Weights of a small transformer language model.
Size: 16 layers, width 192, 6 heads of 32, MLP 512 GeGLU, vocabulary 16384, 10.2M parameters.
Each number is 500 + 25 x the weight over its row's rms, rounded and kept within 0 to 999. Layers, rows and columns count from 0. Numbers have three digits each. The size before them is the row's rms in percent of the matrix's.

# layer 2 attention output (transposed), 192x192, rms 0.08, rows 97-118, columns 128-191
092:511476527496487512492518497518513482492484507543471478555510469484490504471488475552491487518483518511536538438507531499487460504494494493482479509493485520519499530519504490453512527517486531
096:525467501496496485506509498504478486474486476454447501497546511539463477485494507510502478529503557485459497493505482506579491489547520517467496518476491494516530488498517506471577486508525539
092:525434472520500519466515517532497500518467520518555517487494495515454493466473471466498497504472508476502513467524516499512538551452507511491496475513482498483515500511495487504509501478486481
095:433482511486499527493496491482484552520481492524486513498490528510518485502503521504516475492512487524493494433492522489521476516456496501453522475502505498511473488524509475517548495486502471
096:521475454489484534531515520482495502508527490550496499497504474483490482458507555540499543484495449499530470500483469499488519545551516537541442497511506499472508485521551521484514497461517533
094:494474573492493513478487490525501509518491464513514457514516529504528526528492490528505504477482495486524448520515483450437505520501513496513508544481491499466498507491530512510515526467479549
097:530463424462501493535514490492489500504505494523475475524510538478490451463484517482510482505496496455500503554528472555515495502524516532521512478505518515493529495517528475477477489529501547
095:494471471514527487475528499499492458519494458487514483489479491515528518466485530520516491473501499503505545505518507503570525497455489522480510506507489502486503456482490519485518509467507539
095:441493429514503535524501507474470512500532524487500508516487506529462481468495498506492519497507531493491502500525495496566525481509491505525516512480506483502503506492528496502460498513519536
092:503451512515475471552470528512468507474469466498466491519452520444490457534540468533481479510465501467527507525523512472527489464496523528510486459454522505528479463506521488533492527505473490
097:530525518515472481519516486512498504512488460493497499542522495465459524473489488474490523527531463499502540528492514505384520530492486531505468473515506522515486517479470502487477438506560479
093:524500517505509482490502494474513495534439469497495509502493519503524494518503485461508499516528529445477469495494514500514517483499482473531496532523461488476486481510487533534494471486478516
094:510463462534520509488498492493449474475499537491433484507486477495479512532483511476497453514487511498477532495469508483473509508479513531529515512520516481515508465447496503498512482472487537
091:558501516515478483538482465516450508488508522450526496511466521498485512517523519501510506498497481485452494519488475513499467596500514476505510504451517479480466507531515480529494536501491487
094:534502515489493494459536510470456520502487511485512513500536501526482500492491503524474467472532534499481470513516506497520544427498480446490510492494516494529490465472512507530512495516476470
094:455466538487508446455528523545447471513523507502455503487487473523488499485512534469485517461505463447492494555472482486502537515540525467461486509492440505490499511471491492495478511510497493
095:514514553507483510526502526476540513463531523523498457462530494491516476477495524487504518486527500464474481475498483516516530497535469486518541515505504494487460499502473466504497491523539515
099:515525496506466485515483496507522501526517497481513481453494514503531463500505477552501535503475403496431485477514461502487494505493508511512514508509510536452521504467551468496509502514554462
094:530455529495461469514491494507505561524485533497493478465521461529497441461497497485528499528551446511490516448471488500502476461507518560485518519485508493479487474489467503496492510509514529
095:544560469517471518499481497506487533551522488505511513489505504496513501485511503468509458462504518483499509476497505483552505502499522503520486522534526469499533513518500514497515488515500523
101:469489483488493523481527522489474511473479533478514483531493466480480544500480500538488503532462515499456449497501457489467510467523533506492493495521474497493506446523532539474508521510541412
087:509502463508496453531471523451503563516524500433477530474511442495503491523519498513505517530480535487507477491475496492454504505503457508543506492476481493466483483488432494501516517508483476
# layer 2 attention value, 192x192, rms 0.0856, rows 98-118, columns 128-191
093:500466496492501510518510481513480466468481484452453499508539512535469477487506501496512487536518544486449503488515506530537497477537508522465488540464499490514524504489519498468540466542496517
096:510449491519504500430515513521492498514481521509542508496497479514456519480470490477483484478451487465502511487541526501517513545445503500486494480520497506495502513521484492507504500465471479
094:482476517504484531502473489482488527514493485542485507508505508491526490498532483492523492494523486517506506429517494500518461524464505507467504474508498472493481472545507484519547510485500458
098:514476463485485530541496504491498477503532492579508500496497466500452490481524547523513542485479447493520493501471483499494524523547510518546445495510490495479507480504549516499519493455505543
097:511465580491496524500486485520504496515500470495502470504520525469519513525510492507522484480482502502521467517505480441487506504500497506508503551470512515473501517492530493500513540455481515
102:512473439471515486549525482494502496502508481536496474520490533476484455489494516469507471505505497453486490537526451567497485506525510529518493470506521512522524491511529474477478491532505507
098:478456479497512467496519494516498466534497456482532481493481496503525506448495524499503506484501510531479558513507499494532538502455495514493512526509477501479495473467501517479516525467494529
096:490510426505514546523519515474484514498526508485513505523476480508477487459500493497505510499487538484505494483507483504522508455495469495528508497499499453498510506505519509476476499512515522
098:503444531498460453568475529514492516479458443522484489503455520449491463530557468532491489503472483466540507524517510454516488459492539513508474450465530509529479484502523491532502513510472510
099:514511520496464483488508484488502494496489434507499506521520483476451546505508475470513518535533462504498542537485532500448516526487482537478459464507521512513499505490483512504477425509558488
097:501488503508520502505512506483499490509438452524508500491482520506521502504511485463494500487520503441475467503501537492497518507513482476521526544528462466472487493515522521552504464486482520
096:507462488515516506502499494504470463479485547501438500504501486507481523535474474487499466507490506503469510485448506476476486516481521522540538510518515467515510480464505506506503488462489532
095:509515499513479468510490451514478504496530542430515494496482514510456499513537530504491519497513496477469463519464481509500477595509518480483523488471516476486482479527542491540505563484487492
097:490494511488496504453528535483473509493484506486501503502529495512473508476496496524484475472514529502472479517501511499524561433492482457494479488482510494524502482477512499522505492491469472
094:521467528477512470441537490521463480502509511489464502491502442509498499493528536466472507479517465465477507548487503470495540501545532474479460513492434520484518504474505508503475510520491486
100:496507554502498502535500506497537490478537529497488461494532503482495486465491521500497542487515492448475486473493497542505509480542486478503538487480515482512465488504468483522487498526538505
100:503525509506479476528500481499519494521532488480510486485506503495536486508538483524500536499477426504426482484530461502490473490498506516510518525507517531471508505495544474502489516506552460
096:512468528494477452500478496501499561505498526477485490480499480542503438482485509467546520536544457502495501464487486509499489455506512544475530528500488487467502492502471502502488510505497512
095:497540467502479503472507485527501559550526490484506516476493520506507481488516517498515448460504528490492481497488515460531506493522510498506508505544531486493530505506516497529509495512501519
103:499476476474479536491501536492486516494477555481527506526498456486478532506472510520511513522460505497457448513513466508477500477510540507504496501540471524496498460530550501480512512499533427
094:490519470517505419537490520475494582516520481436483532487502456506504503526520494497514533520470524492494471475486501486469497509505466508525528486491461475489488488494433517523517513505483483